Weights of a small GPT-style language model, trained from scratch on English Wikipedia: 78.2M parameters.
Each number is 128 + 32 x the weight over its row's rms, rounded and kept within 0 to 255. Layers, rows and columns count from 0. The size above them is the row's rms in percent of the matrix's.

# layer 5 MLP up, 1152x576, rms 0.0431, rows 129-222, columns 144-215
size [113 110 101  91  96 107 107  92  92  92  99 102 101 110 106  99  92  89 100 105  97  95 113  94 101 108  97 102 105 102 102 101 104 101  99 102  96 101 116 102  98  99 113  92 103 109  95 112 104  96  90  97 104  98 101 107 105  99  94  95 102  89  96 100  99 103 105 114  99 105 104  93 105  92  96 102  98 107 106  94 112  93  94  96 102 103 105  97 103 101  99 104  95 101]
[[108 132 146 122  66 214 133  77 123 136 112 176 139 129 153 111 127 150 134 130 111 141 111 142 157  97 112 108  67 154 119 141 171 112 121 142 159 145 147 154 148 175 118 107  91 113 105 160 104  95 144  88 127 100  52 136 128  57 147 127 121 147 102  78 141 126 147 144 164 110 155 118]
 [107 150 123 142 101 159 108 102 108 142 110 155 146  97  78 169  68  79 148 139 146 161 151 114 130 143 124 110 112 153 167  94 198 146 126 124  93 125  67 167 177 119 155  79 150 107 109 132 155  73 134 141 145 101 145 147 140 189  89 106 148 119 167 143  92 154 164 142  78 146 152 137]
 [ 83 146 133  83 110  99 144  83 110 110 125 122 138 161 140 171 162 140 136 151 135 113 128 164 137 135 133 130 169 119 123 162 132  76 132 173 186 171 117  52  58 151 130 139 179 145 144 166 166 114 203 133 123 166 160 129  51  92 193  75  12 132 177 143 180 153  98 177 195 110 104 100]
 [157 161 101  99 148 128  75 141 155 109 168  88 191 103  77 197 133 142 146 172  89 149 106 158 106 113 110 155  61 144 114 119 149 128 180 169 156  85 105 131 160  87  39 145 145 146  71 129 141 163 100 119 132 159 105 105 116 116  82 121 132 155 125 151 143 188 132 136 110 119 118 116]
 [125 138 153  79 144  83 107 186 108 140 139 151  84 146 159 145 111 129  97 181 133 129 193  86  98  96 119  97 110 137 102 100 119 159 135  93 119 106 139 114 166  89 118  70 105  78 126 159  70 154  88 146 122 148 149 111 133 104 139 146 143 110  76 211 101 121 128  71 114 150 135 138]
 [ 91 133  91  87 112 111 110 132 165 143  77  93 103  92 208  92 111 109 127 151 158 128  89 156 104  84 126 138 139 176  93 166  50 147 155 160 162 156 185  77 119  98 118 102  78 205 118 166 121 162  91  84 165 113  67 122  71 123 117 163 100 128 127 148  90  89 183 113 137 154 154 100]
 [165 102  97 122 121 164 148  62 170 146 142 142  71 100 156 144 116 126 148 149  81 177 134 115 141  89 180 113 134 138 247 118 119  89 112 152 122 173 112 108 103 108 153 162 120  95 103 119 113 168  90 119 121 218 139 150 134 107 177  98 143 126  83 119 116 162 124 133 106 157 137 139]
 [117 152 124 124  95  91  47  96 165  94 120 111 135 104  88 136 143 124 156 108 161 174  79 170 159 119 112 170 156 140 111 102 152 213 160 153 170 134 117 169 177  89 134 106  77 154 140 166 108 129 142  68 109 145  74 114 107 108 172 185 116 143 113 155 137 159 107 182  90 167 143 133]
 [104 130 134 118 114 156 136 144 147 133 118 100 153 135 131 100 119 115 105 191 178  58 136  60 120 109 150 104 157  96  99  99 143 181 131 133 105 127 126 123  72 155 165 132 107 157 125 120 110 121 117 129 184 109 182 127 115 150 118 109 157 136 152 112 166 140  81 131 122  73 121 164]
 [125 117 156 124  80 157 134 117 122 139 119 121 121 165 119 105 121 148 177  88 109 170 112 129 181 144  74 128 133 133 145 113  82  79 129 154 115 126 108 163 139 133 138 121 139  75 180 142  80 105 141 182 136 156 118  90 131 170 120 193 160 148 120 163 148 100 155 111 215  98 153 124]
 [129 168 152 123 126 104  75 104 183  81 118 119 152 128 150 116 162 106 149 135 106 114 123 185 162 117 116  91 110 117 127  98 171 160 157 128 110 123 149  85 144  56 139 156 141 138 156  79 121 172 139 137  96 143 113 102 125  41 103 102 101 145 162 116 140 164 165  89  84 174 129 148]
 [122 132 144 117 107 173 168 118  93 126  83 130 135 107 168 159 145 178 169 132 149  93 147 106 196  75 102 136  98 144 173  83 123 142  85 178  45 139 153 172 132 181 132 106 135  96 130 193  72 165 120 146 178 124 146 128 143  71 123 151 114 138 107  89 147 139 191 155 128 165 125  92]
 [ 97 118  48 127 134 196 133 139 125 119  84  85  77 105 154 140 150 122 165 169 147 113 115 215 118 103 147 141 119 147 162 117  70 165 115 237 141 150 165 148 129 166 137 184  95 152 150 120 112 133 100 139 109 148 182 153 104  74 129  91 130 116 139 124 133 143 113 126 134 169 176 168]
 [137 126 167 133  98 116 144  71  77 111 121 134 167 102  96  90 134 166 126  87 137 141 149 100 100 126 117 162 112 111 171  94 110  93 106 115 138 133 130 133 180 160 126 121  90 132 167  95 135 128 123  77 118 126 141 108 151 158 112 132 122 125  94  65 108  99  65 179 181 148 158 105]
 [144 127 150  98 120 132 112 147  83  97 133 146  81 133 103 194 124 146  87 112 154  93  83 223 121 109 170  94 175 157 124  68 125 103 167  86 135  88 138  69  92 154  79 154 154  94 187 121 164 152 103 154 159 154 132 154 122 107 161  65  99 108 183 169 139 118  86  86  86  98 137 125]
 [141 142 119 103 126  98 145 148 121 107 135  69 142 121 110 122 128 130 100 116 171 182  97 115 135  97 114 100  86 103 130 164 177  95  88 165 110 139 105 140 144 124 124 108  98 103 171 109  89 157 145 126 152 110 174 156  79 100 206 129 118 111 154  56 114  93  82  94 171 125 116 109]
 [170 119 148 139 122  99 137 193 117 131 103 130 180 123 166  85  78 102  94 140 136 140 120 175 152 138 161 152 170 109 169 137 138 114 130 114  80 144 122 103 137 139 137 142 108 159 108 131  99 133 213 123 125 123 107 135 129 145 164 122 162 161 123 167 156 113  93 139 164 169 107 164]
 [183 193 158 111 129 111 109 122 147 126 103 175 119 144 121 155  74 160 195 117  92 129 120 114 147  85 202  87  94 131 112 124 114 132 143 130 154  80 117  84 152  80 115  66 114 136 112  75 158 164 105 149 153 138 155 163 160 158 135 132 194 222  69 110 133 157 119 102 132  63 115 128]
 [171  99 144 134 120  37 123 117 185 175 125 116 178  82 157 107  85 187 138  68 118 127 102 105 141 138 141 120 108 122 187  37 106 121 214 144 138 170 135 130 165 147 112  94  76 125 119 136 156 138 123  60 195 130 159 119 129 103 135  94 143 114 138 137 114 135  85 143  58 132 119 140]
 [132 133 203 146 119 143 142 156 124 104 105 129 119  35 130 146 134 130 117 150 127  90  60 152 151 153 186 119  88 147  91 116 148 116 118 100 159 179 127 161 134 138 144 147 120 172  91 159 139 125  67 116 184  67 137 144 155 127 119  79 126 103 112 176  56 128 158 100 143 160 135  36]
 [100  88  88 112 117 141 146 108 115  60 126 202 156  99  98 113 196 103 174 199  81 105 122 117  98 166 123 162 147 109  77  86 132 139 146 146 144 145 164 174 139 169  90 100 179 126 147 112  72 145  97 140 116 150 111 177 155 152 128 111 128 207 153  61 122 118 148 144 110 176 121 152]
 [153 100 169 145 171 131  90 183  94  91  81 111  88  60 156 114 111 120 186  94 129 163 144 143 112 187 129  84 111 167 157 193 108  95 145 123 145 116  77 107 131  80 172 151 142 145  96 109 119 176 148 111 136 115  80  85 115 188 153 122 142 120 136 129  98 155  75 138 151  73 139 128]
 [148 182 113  99 120 179  98  80 121 114 137 118 158 169 196 159 102 116 130 166 104 140 142 124 141 161 133 150 140 184  73 144 139 142 194 123 138 128 162 139 123 148 149 127 157 156 127 160  77  91 121 156 130  82 165 143 131 128 120 190  62  68 132 164  81 114 155 135 141 117 143  75]
 [137 142 122 119 167 113 143  92 215  80 156 135 104 170 174 139 118 124 126 101 106 102 162  98 114 102 166 126 126  60 159  88 103 147 100 111 124 192 154 172  83 152 140 155 157  84 115 142 137  99 134 134 152 141 150 178 177 108 146 170  71 165 188 119 126 125 151  98  71  88 123 136]
 [ 94 145 127  73 112 107 124 108 134 139  93  95 101 113 165 170 192  74 105  95 151 104 156 150 166 151 105 111 141 157  87 122 177  77 130 115 136 134 115 126  81 119  71 139 140 150 202 136 110 153 140 139 132 105  72 122 148 107 127  50 123 119 106  97 122 117 140 157  98 148 177 122]
 [135 167  98 116 159 179 160 108 148 115 125 153 142 117  77 109 107 125 127 153 166 138 175 147 153 144 168 139  96 190 115 167 117 149  99 114 115 118 126 115 146 158 127 109 158 151 113 162 111 112 106 174  89  34 137 171 143 127 173 139  76  84 140 126  87 200 119 129 152 157 129 141]
 [151  93  98 160 135 131 124 135 130 129 102 101 110 142 125  88 111 191  99 113 117 122  79 173 143 126 186 114 165 143  83  91  73 130 147 139  89 147 148  84 138 126 151  87 195 128 101 110 101 123 122 136 217  93 142 104  85 174 119 144 134 158 110 141  69  89 129 163 127 153 120 129]
 [135 145 111 171 115 131 125  91  53 135 133 138  98 150 144 199 158 148  99 122 133  66 163 125  84  76 143 160 106 140  92 120 114 129 115 141 143 193 150 157 148 126 112 114 167 141 140 110 132  77 182 157 108 173 113 138 141 204 152 141 139 167 138 181 140 113 129  86 103  37 107 148]
 [103 127 109 167 188 154  85 128 113 104 148 119 129 158 128 141 129 114  92 135 101  78 134 111 140 170 131 175 111 106 126 118 130 107 150 117  71 130  79 162 118 107 157 103 109  93 140  96 141 111 111 134 110 133 119 157 115 170 165 183 169 168  36 154 149 148 130 139  68 152 100  90]
 [ 92 103 111 101 147 132 116 108 189 146 140 161 172 180 124 119 151 173 152 133 112 137 128 133  98 141 121 129  97 186 140 149  84 178 144 115 136 127 144 104 142 161 159 161 130 169 141 148 140 115 113 157  85 142  84 132 134 130 157  97 133 152 121  94 157 111 130 130  73 129 109 131]
 [184 155 162 210 112 126 109 148 112  89  94 119  92 127 108  80 143 187 157  84 187 195  89 105 123  79 130 139  89 170  94 151 122 143 118 151  94 147  96 152 108 138 197  99 113 185 112  87 121 182 137  89 130 149 131 130 133 132 164 119  91 134 155 153 128 151 125  98  96 103 141  35]
 [107 139 113  70 114 111 125 157 114 124 142 169 101 191 132 113  89 122 147 197 145  87 144 194 141 168 101 153 137 186 128  99 119 153  64 118 170 105 124 196 144 116 119  88 128 143 131  64 101  82  88 114  80 112 141 121  80  95 103 156 140 117 100  94 131 149 154 119 198 126 141 159]
 [166 109 161 152 138 137 147 117 180 172 135 148 133  97 176 129  97 142 165 148 164 172  68 167 121  99 141 170 121 206 146 109  92 162 188  79 182 158 143 125 156  77  93 179 137 140 131 120  84 134 163 147 108 132 116  97  95 129 209 155 187 131 106 129 120 103 117 145 172 126 124  34]
 [186 180 132 119 198 125 103 183 104  91 103  94  62 143 173 105  94 144  81  93  80 191 122 101 103  78 148 106 105 149  93  89  90 143 125 168 131 155 114 143 163 104 124  99 141 171 132  96 112 142 106 113 124  72 161 139 124 187 147 161 109 122 158 185  69 133 160  53 142 157 140 116]
 [ 91 122 155 207  99 129 154 124 143 145 112  81 108 159 194 175 109 188 158 148 135 139 135 142 136 146  95 120  91  86  92 151 132 125 101 157 156 155  88  62 143 148 172  91 109 136 133 123 139 138 186 113 180 159 194 148 135 126 183  82 136 122  75  73 122 104  55 130 137 135 163  99]
 [120 126 137  63 100  95 127 167 194 159 117  92 160 115 109 143 117 102 153 141 124  97 141  64 146 131 171 105 187 153 149 140 105 116 167 125 135 137 176 111 110 156  88 159 152 147 162 112  70 141 163 140 115 134 136 156 115 136 110 108 120  88 148 209 150  77 132 120  87 126 166 158]
 [150 118 195 107 117 181  98 133 139 119 131 115 176 166 146 111 164 109 150 128 135  94 160  93 148  89 172 149 156 104 109  94 116 115 167 114 168  42 213 182 125 136  98 126  96 109  94 172  91 139 170 134 145 111 122 128 147 129 112  16 103 136 177 129 128 109 146  78 136 144 116  92]
 [193 145 212 180 106 160 179 195  82 111  94  93 108 149 130 115 119 187 120 157 157 109 166  77 189  99 114 151  94 117 141 115 125 103 139 148  96 101 134 160 138 129 116 134  82 108 138 150  72 135 102 128 145 113 122 120 123 130 156  78 122 108 105 118 123 124 125 168  58  94 112 145]
 [140 146 132 111  87 163 143 150 117 176 120  76  81 136 115  64  97 117 171 167 106 106 162 133  40 116 135 107 155 141 140  63 118  79 180 178 134  99 146  89 164 126 110 148 100 133 107 141 131 109 120 167  55 118  94 131 116 124 188 133  55  89 134 163  98 117 170 172 114 165 111 186]
 [107 110 146 119 115 114 159 147 150 101 139 135 134 149 100 155 157 128 196  64 113  81  23 143 116 136 151 137 136  62 148  90  84 109 136 127 136 103 137  95 116 143  89 130 168 125 179 111 104 113 120 163  94 130  69 145 136  87  78 150 124 146 168 123  67 148 150 125  79 130 110 163]
 [118 126 114 152  83 142 126 114 123 121  76 195  79  47 123 144 142 117  72 154 143 130 120  75 176 122  96  90  56 117 125  54  85  80 125 172 139  62 122 119  93 155 145 170 118  57 119 110 200  97 105 132 155 104  64 194 108 116  74 106 106  82 100  96 104  80 113 162 124 143 106 171]
 [126  69 139 166  81  68 109 102  49 111 142 153 113 115 100 164 140  93 118 144  63 145 100 130  81 103  70 170  89 131 178 120 125 111 109 107 103 139 131 153  66 139 148 129  90 130 133 116 184 144 145 149 103 119 168 133 161 148 119  85 103 163  77 120  82 127 135 143 145  86 142 150]
 [ 70  91 107 199 118 112  80 136 113 103 115 137  90 160 166 142 113 173 133 170 111 116  96 105 162 200 117 122 152  79  94 144 109 111 118 137 146 174 189 118  74 111 130 147 138 149 144 142 118 125  56 148  91 149  82 131  94 117 178 193  92 124 128 140 172 125 102 125 139 114  74 165]
 [122 159 135 116 113 127  88 168 114 173 149  90 121 150 128 101 111 123 111 108 187 188 176 100 117 144 127 140 126 141  81 176 130 144 130  82  62 116 131 131 112 161 102 119  46 230  49  89 157 142 143  97 124 109  95 147 184 158 120  82 136 142 131 118 158  92 140  93  86 105 149 116]
 [131  98 119 119 123  98 184 154 162 121 105 132 108 219 201  83 123  94 102 117 121 136 103 110  84 120 179 169 155  75 114 146 131 161 164 193 148 138 146 167 117 156 192 148 124  81  86 199 101 147 157 132 155 116 136 123 117 146 139 125 133 188 156 140 104 137  50 142 123 109 103 105]
 [159 164 111 176 127 154 111 177 128 112 138 137  96 132 184 119 130 123 125 136 165  98 108 111  79 101 153 121 111 139 118 131 147 128 141 170 114 126 119 146  94 104  99 198 151 112 132 177 115 133  97 163 106  81 146 103 129 118 197 120 108 129 119 130 142 121  64 104 102 135  73 108]
 [106 154 195  86  99 142 133 140 140 115 124 194 113 101 129  54  69  38 115 205 115 149 121 151 129 138  75 191 103 140 146 111  99 111 152 157 116 162  91 126 210 119 128 117 142 145 114 104 169 128 173 124 113  90 124 161 146 174 122 111  98 132 146 145 117 114 101 106  91 140 135 122]
 [151 101 149  88 147 103 150 104 100 118 133  86  78 140 180 169 153 126 138 157 159 119 135 101 171  88 148 104 195 139 156  98 106 102 119 103 162 106 102 154 125 168 150 168 122 162 103 124 110 137 117 138 134  80 101 117 102  85 142 141 144 135 119  84  89 132 132 130 147 190 152 147]
 [134 113  95 121 107 102  96 149 134 113 167 124  68 118 168 157 152 153  51 170 128 122 185 164 103 193 123  95 141 106 156  89  89  78  86 108  78 131 157 101 142 111 155  90 134 173 151  85 102  87 117 144 114 137 101 130  85 109 161 102 128 118 103 102 162 148 134 106  75  70 148 123]
 [114 168 162 141  92 130 115 147 113 169 111 126 109 189 102 116 141 177 132 142 103 122 111  84 174 153 128 125 144 130 111 141 141 108 127 148 135 131  87  85 142  91 148 201 131 109 130 182 162  91 110  96  95  96  96 159 161 211 133 111 121 107 113 202  63  88 133  78  91 168  97 149]
 [140 124 133 175 126  34 166 142 112 125 153 138 124 188  98 149 147  73 109  82  71 106 158 120 137 135 142 161 195 121 173 126 110 115 123 134  90 149 147 121 118 151 112 127 162 129 110  91 151 112 130 116  67 160 166 135 160 129 108  76 165 108  87 109 189 141 108 175 148  74 147  91]
 [178 117 125  99  59  98 116 126 105 154  74 217  99 130  65 108 159 195 114  94 138 177 157 144 121 143 168  93 149 160 111 124  71 124 102 141 147 135  56 156 155 125 178  99 148 137 149 164 114 140 142  90 112 180  91  58 169 101 182 107 156  77 134 108 117 132  83  98 139 104 157 191]
 [145 119 143  81 154 166 104 165  82 100 137 126 112  64 121 125 145 210 184 108  81 108 116 139 111 136 123  99 134 174  54 156 162 122 101  96 137  87 124 128 132 177 134 123 140 143 159 145 180 153 140 147 137  96 226 121 131 109 140 147 196 129 145 122  56 115 131 147  74 135 109  86]
 [142  89 152 150 149 113 209 161  97 189  74 126 117 126 176 131 110  98 129  85 141  92 117 166 136 105 153 123 122 147  96 129 129 149 140 104 140 146 119 168 150 161 145 134 144 102  83 140 124 173 131 181 126 173 135 103 109  65 115 143 172 125 132  92 135 113  69 110 155 151  96  84]
 [108 111 137 126 134 121  99 100 138 123 111 110 137 189  76 151 112 103 109 141 146 154 166 170 146 107  79 155 134 111 131 137 119 175 160  67 107 160 149 125 182 107 197  76  92 193 114  88 149 109 121  95 198 100 157 114 110 119 126 127 116  78 164 185 117 120 156  75 114 174  86 101]
 [113 122 189 137 129  88  60 140 119  63 138 104 154 115 141 169 101 171 153 167 112 122 139 131 131 183 194 137 149 127 143 119 113 137 159 105 157 129 150 147 165 163 148 167  89 117 104 171 145  94 155 116  61 164 132 158 133 157  90 121 117 136 151 189 158 134  79 138 162 153 164  74]
 [114 145 111 204  82 185 106  88 103 130 119 102 140  94 185 119 130 107 129 102 114 185 133 130 116 133 108 128 112  67 144 163 175  66 155 125 181 151 173  24 162 105 178 155 139  96 167  68 130 118 124 190 121 150  95 173 115  40 177 120 117 142 116 155 123 118 178  89 144  82 147 120]
 [107 115 152 126 117 138 139 182  94  75 117  52  81  76 114 130 132 118 131 108 174 156 126 120 185 143  81 124 135  75 116  72 140 115 123  77  84 184 145 116 115 123 218 121 159 135 106  89 125 145  93  94 170 131 138  78 159 118  88 126 164 159 189 139 132 142 141 127 158 150  80 128]
 [109 156 139 145  32  98 146 121  74 206 123 104 125 125 103 129 159 147  88 159 130 112 118 159  87 159 163 125 108 128 160  89 171 116 118  87 140  48 132 109  83  74 133  84 157 100 158 155 179 177 157 138 116 100 116 138 111 142 115 104 134 126 133 152 122 144 118 112  94 167 118 143]
 [ 90  89 177 144 148  49 108 124 127 113 109 115 113 100  86 133 148  65 214 137 100 139  75 185  93 137 114  75  88 104 157 110 101 130 106 133 103 112 127 150 124 149 132 142  61 138 127 130 118 192 127 145 110  86 114 104 124 116 128  94 115 164 111  82 112 123 139  89 120 129 201  86]
 [117 145 130 107 141 132  67 160 146 107 113 104 169 133 124  70 119 105 158 186  92  82 114  86 140 144 105 119 163 111  94  72 200 181 138 182  74 115 105 140 104  71 192 126 115 119 124 119 129 131  62 154 125  97 192 147  99 110 134 159 170  75 115  98  68 138 150 111 157  94  91 133]
 [ 89 108  84 100  92 102 139  97 124  75 145 141 144 179 121 174 111 183 142 154 143 147 125  90  98 133 124 146 122 112 180 147  91  89 111  88  89 213 135  86 111 123 147 167 125  99 148 103 160 116  94 111  62 154  95 108 118 110 175 159 122 107 132 123 116 144 116 123 144 117 167 156]
 [103 133 137 152 126  89 126 151 155 144 165 140 144 124 143 111 132 145 128 168 164 183 180  82  98 148 106 185 121 144  65 208 147  89 116 139 115 154 123 126 162  70 121 158  88  80  84  89 184 116 148 112 129 107 139 123 103 135 159 100  90 149  84 147 144  45 141 137 123 111 143 108]
 [100 124 155 107 147 118  80 120 130 112 111 192 100 134 163 104 153  72 145  81 112 117 153 205 130 135 148 136 138 143 129 111  82  92 152 172 142 101 141 109 101  88 133 178 110 182  68 142 110 112  90 120 130 102 144 111 160 164 127 157 112 101 150 128 135 151 168 128 119 157  76 161]
 [150 181 126 143 117  77 170  88  95 178 122 136 112 128 131 183 151  84  95 146 183  75 191 152 158 114 122 167 148  76 190  99 140 164 125 102  94 113 118 101 118 173 128  26 134  82 140 142 166  99 109 139 143 136 137 104 104 141 139 191  73  73 124 111 139 137 113 147 128 118  79 111]
 [142  79 158 141 148 121 163 143 117  81  68 106 120 161 139 125  93 102 190 132 130 116 140 116 164  78  97 116 118 135 173 115 103 142 119 134 143 126 183 139 116 160 115 116 113 105 147 118  94 127  84 111 167 156 113  92 154 120 127 114 145  61 148 150 151 115 134 197  89  88 120 116]
 [146 145 142 171 147 157 151 117  84 159 139 137  89 168 149 102  76 125  91 198 109 120 159 103 136 151 129 176  98 175 153 117 122 109 130 119 166 132  93 110 107 133 172 104 103 180 112  61 106  89  89 159  90 106  88 137 105 128 138 112 124 136 134 145 133 167 158 137 113 147 115 120]
 [ 92 132 160 107  95 127 119 101 124 108  93 107  90 130  94 166 137  82  80 116 105 133 125 162 110 124 128 119 134 134 163 119 170 162 134 144 159 104 129 185 109 181 178 133 165  99 101 164 140 117 160 151  73 136 153 161 181 160  96 129  98  96 106 103 125 147 118 180 204 163 145  69]
 [124 169 175 161  87 131 171 140 128 144 157 122 112 166 132 183 140 162 129 148 171 147 179 184 194 157 133 132 154 115 123 126  91 118 166 126 132 115 145 128  66 144 114 154 132 133 142 114 147  80 137 147 140 174  89 132 122 108 200 136 111 110 201 158 195 158 137 116 170  79 128 158]
 [168 165 107 116  84 116 104 116 143 163 118 110  89 157 176 121 123 156  93 108 184  62 128  68  93 142 150 101 117  64 133 144 173 100  73  64 118 139 129 153 141 100 104 100 118 171  98  69 162 171 148 123  98 147 145 199 142 124 124  99 142 143 130 156 160 165 102  71 122 104  98  88]
 [168 107 139 103 107  92  72 101  74 143 153 139 101 108 170  98 128 137  84 165 107 119 137 100 109 123 184  96 118 127 153 104  88 148 133 162  99  89 140  96 124  65 171 134  77 166 109 147 119 121 125 166  97 132 159 146 122 148  48 129  74 140 204  95  82 148 158  90 139 127 128 126]
 [135 128 146 106 117 147 144 108 153 114 116 121 121 132 140 146  67  73 148 145 131 109 120 128 153 119  86 146 135 109 136 119 173  98 161 113  92  76 100  94 121 137 114 175 117  88 150 125 111  98 161  82 154 120 145 118 132 126  77  88 153 165 142 158 124 111 100  99 176 121 137 105]
 [102 114   8 117 220 151  97 141 169  66 160 188 205 122  98 139 153  78 162 133 113 170 151 150 181 135 186 117 171 168  85 104 142 106 122 147 160 140 105 173  69 115 136 136 175 166 164 110 117 134 141 146 109 145 140 147 128 142  89  69 140 141 152 130  90 140 114 134 155  98 139  96]
 [132 187 211 199 133  86 138 110 108 140 128 112 156 101 117 178 105 209 165 107 117 117 144 123 158 111  92 168 125 123  78 111 115 170 154  53 106 133 191 145 129 119 156  92 149 175 111 140 145  65 107 112 122  85  99 142 110 162 129 181 125 130  60 134 133 158  66 123 109 152 181 115]
 [163 152  94 141 126 105 136 102 128 132 143  51 184 146 123 138  98 115 134 147 155 106 122 145 105 179  94 159 122 212 138  49 163  77 232 187 165 114  78 144 176 155 134 146  92  90 161 175 101 103 103 129 143 121 140 123 124 130 153 177 114  98 135 182 105 114  84 122 145 152 182 135]
 [168 117  82 119  92  37 145 141  51 182 113  91 163 178 128  90 175 190  82 130 114 140  80 131 156  93  94 107 181  84 170 169 120  72 137  73 111 228 114  99 105 120 126 146  42  76 149 135 128 175 105 115 128 125 143  80 118 110 128 147 158  96 140 146 122 128 112 135 186 164 140 159]
 [213 144 117  83 157  95 144  65  81  69 180 176 169 117 104 160 193 120 171 119 131  94 163  84 114 122 170 115 151 159 103 155 182 172 128 195 144  90 121 102 102 126 100 180 120 108 124 122  84  92 132 166  16 126 126 138 144  70 143 154 104 135 104 132  95 128 124 103 145 184 134 205]
 [126 194 113 101  95  87 128  83 129  83 112 128  86  90 193 140 115 161  43  73 141 116  97 179  89 105 112 124 184 161 112  64  90 149 114 153 155 137 142 177 185 104 143 147 162 112 186 123 151 116 123  93 203 167 100 162 133 114 103 163  84  69 113 150  72 162  90 136 159 197 139  92]
 [151 109 130 168  86 165 135 138 104 168 155 113 137  90 170  72 121 151  93 198 137 127 138 187 116  91 142 114 149 157  90 116 138 105 190 113 179 161 161 130 145 129 127 146 144  49  79  97 123 106 122  91  93 120 212 123 131 110  91 116 137 157  54 143 175 109 145 154 145 107 180 101]
 [104 106 105  52 176 150  96  89 150 113  96 199  78 124 124 100 162 126  99 154 125 109 171 165  98 131 200 123 112 175 104  73 161  80 144  93 102 131 139 163 121 150 120 128 172  82 112 198 109 139 137  63 118 139 162 131 110 100 120 177 120 107 137  91 153 126 193 167 156 107 140 122]
 [168 119 163 166 135 103 105 138 166 149 160 149  58 144 154 119 135 161  93 155 104  80 179 169 168 153  68 159 134  91 127 117 128 134 126  88 141 143 142  89  77 170 113 111 115 109 117  84 106 115 133  65 168 133 150 156 117 151 119 119 105 137  86 126 203 103 126 123 155  96 144 163]
 [127 117 146 137 121 177 162  89 100 127  87 148  53 151 155 159 122  92  70 183 138 121 140 172 151 117 107 168 101 182 124 123 162 141 167 142 150 193 111 118 140 221  69  88 179 167 108 153 134 179 151 142  90 145 148 162 107 162 116  69  85 109  93 150 108  66 153 166 141 106 122  69]
 [110  93  79 142 113 146 195 132 130 135 153 142  82 160 122 122 120 107 103 165 178 128 178 132 168  76 220 115 135 171  81 125  97 151  97  82 144 146 104 226 130 156 105  78 131  97 112 203 134  98 115  75 101 105 116 115  62 149 124 123 175 110 132 134 150 128 214 102 125 150 134 118]
 [139 109 112 140 109  90 122  96 122 152 119 137  75  95 174 160 119 145 118 141 118 150  90  68 108 155 161 154  69 149 180 141 131 140  99 155 120 113 152  48 181  93 145 105 136 110 125 118  63 105 131 190 169 166  91 112 134 169 193 128 146 126 162 167  78 113  66 150 152 136 194 174]
 [ 86  97 113  71  92 125 116 196 165 136 130  92 137 120 120 129 129 147 130 151 148 128 105 112 124 140  94  61 121 155 150 109 165 133 106  91 109 114  62 117  89 108  97 138 133 142 118 174  60 115  81 138  86 113  99 140 108  68 138 137 131 136  74  64 116 160 147 123 112 127  97 159]
 [143 202 110 132 142 153 177  55 179 156 171  82 177 196  91 146 128 137 160  58 174 188 104  99 111 103 170  73  98 122 131 185 135 114 115 113 147  89 160 129 114 121  89 125 182 178 151  72 115 161  96 167 133 110 138 142 127 161 173 146 144  91 107  92 171 129 103  98 182 134 111 132]
 [128  70 133 133 109 105 130 165 172 137 104 200 132  93  88 155 133  35 188 141 127  73 219 130 116 132 180 115 159 114 131 117 177 148  61 131 160  88 106 109 153 143 175  97 160 124  67 126 117 106  89  91 133  98 166 117 137 128 126  81  88 108 142 156 122 121 155 115 169 132  90 113]
 [137 131  98 103  75 109 136 165 129  99 144 137 143 182  73 125 126 100 122 172  65 136 175  82  59 150 139 136  65  66 123 140 139 203 202  51 147  91 136 138  91 144  88  95  93 171 127  95 183  90 124 109 108 149 137 134 141 122 144 140 116  84 153 137 138 151 142 124 134 137 115 138]
 [155 139 143  67 132 112 134 139 127 141 100 105 169 109 111 166 139  93 142 121 119 163 142 125 150 120  69 146 116 132 154  81 116  79 180 122 164 105 153 155 171 155 115 190 135 143 142 104 132 158 105  90 157 156  88 110  83  88 139 158 142 112  77 112 153 149 179 121 138 146 133 128]
 [133 155 209 131  62 128 174 119 114 143 124 101  83 159 117 112 121 152 127 166 119 111 124 135 119 161 107 146 125 119 140 113 168 116  89  72 144 123 127 157 156 102 144  97 149 155 118  90  96  79 133 151 148 151  76 113 174 135 112  92 121 122 127 137 109  99 176 117 166 116 113 120]
 [137 123 122  97 132 144  66 135 131 205 122 186 164 156 132 179 106  91 141 158 159  63 135 132 168 155 125 207 168 145 128 111  51 155 140 161 115 118 101 130 140 140  70  83  83 136  86 114 157 140 171 159 124 119 127 103 152 120  44  70 154  71 106  98 107  94 137 106 137 110 138 156]
 [ 93 164 115 153 121 128 103 131 146 117 119 123  93 152 143 196 121 116 118  94  78 119  83 137 124 111 122 145 202 148 118 115 139 163 130 181 119 117 131 146 151 180  78 152 138  94 169 189 149 123 107  98 145 167 139  89 157  85 122 150 108  82 155  64 121 121 128 136  72 139 178  82]
 [103 131 145 110 142  80 102 139 135 108 107 136 177  87 124 151 105 134 119 123 147 179 158  98 150  88 141 103 140 110 137 143 187 101 156  81 109 127 201 130 198 160 135 153 175 135 134 162 122 154 109 148 117 116 183 126 148  86 112 131 149 149 132 184 174 170  94 117 133 159 164 145]
 [136 115 225 131 134 136 150  95 184 157 124 135 112  99 110 168 109  61  97 102 134 170 141 140  91 147  87 195 149  51 122  98 104 139 150 106 189 119 141  95 162 102 159 176  68  83 123 152 138 159  85 169 136 188 126 111 130 110 123 147 147 118 154 142 115 120  89 138 151  66  90 147]]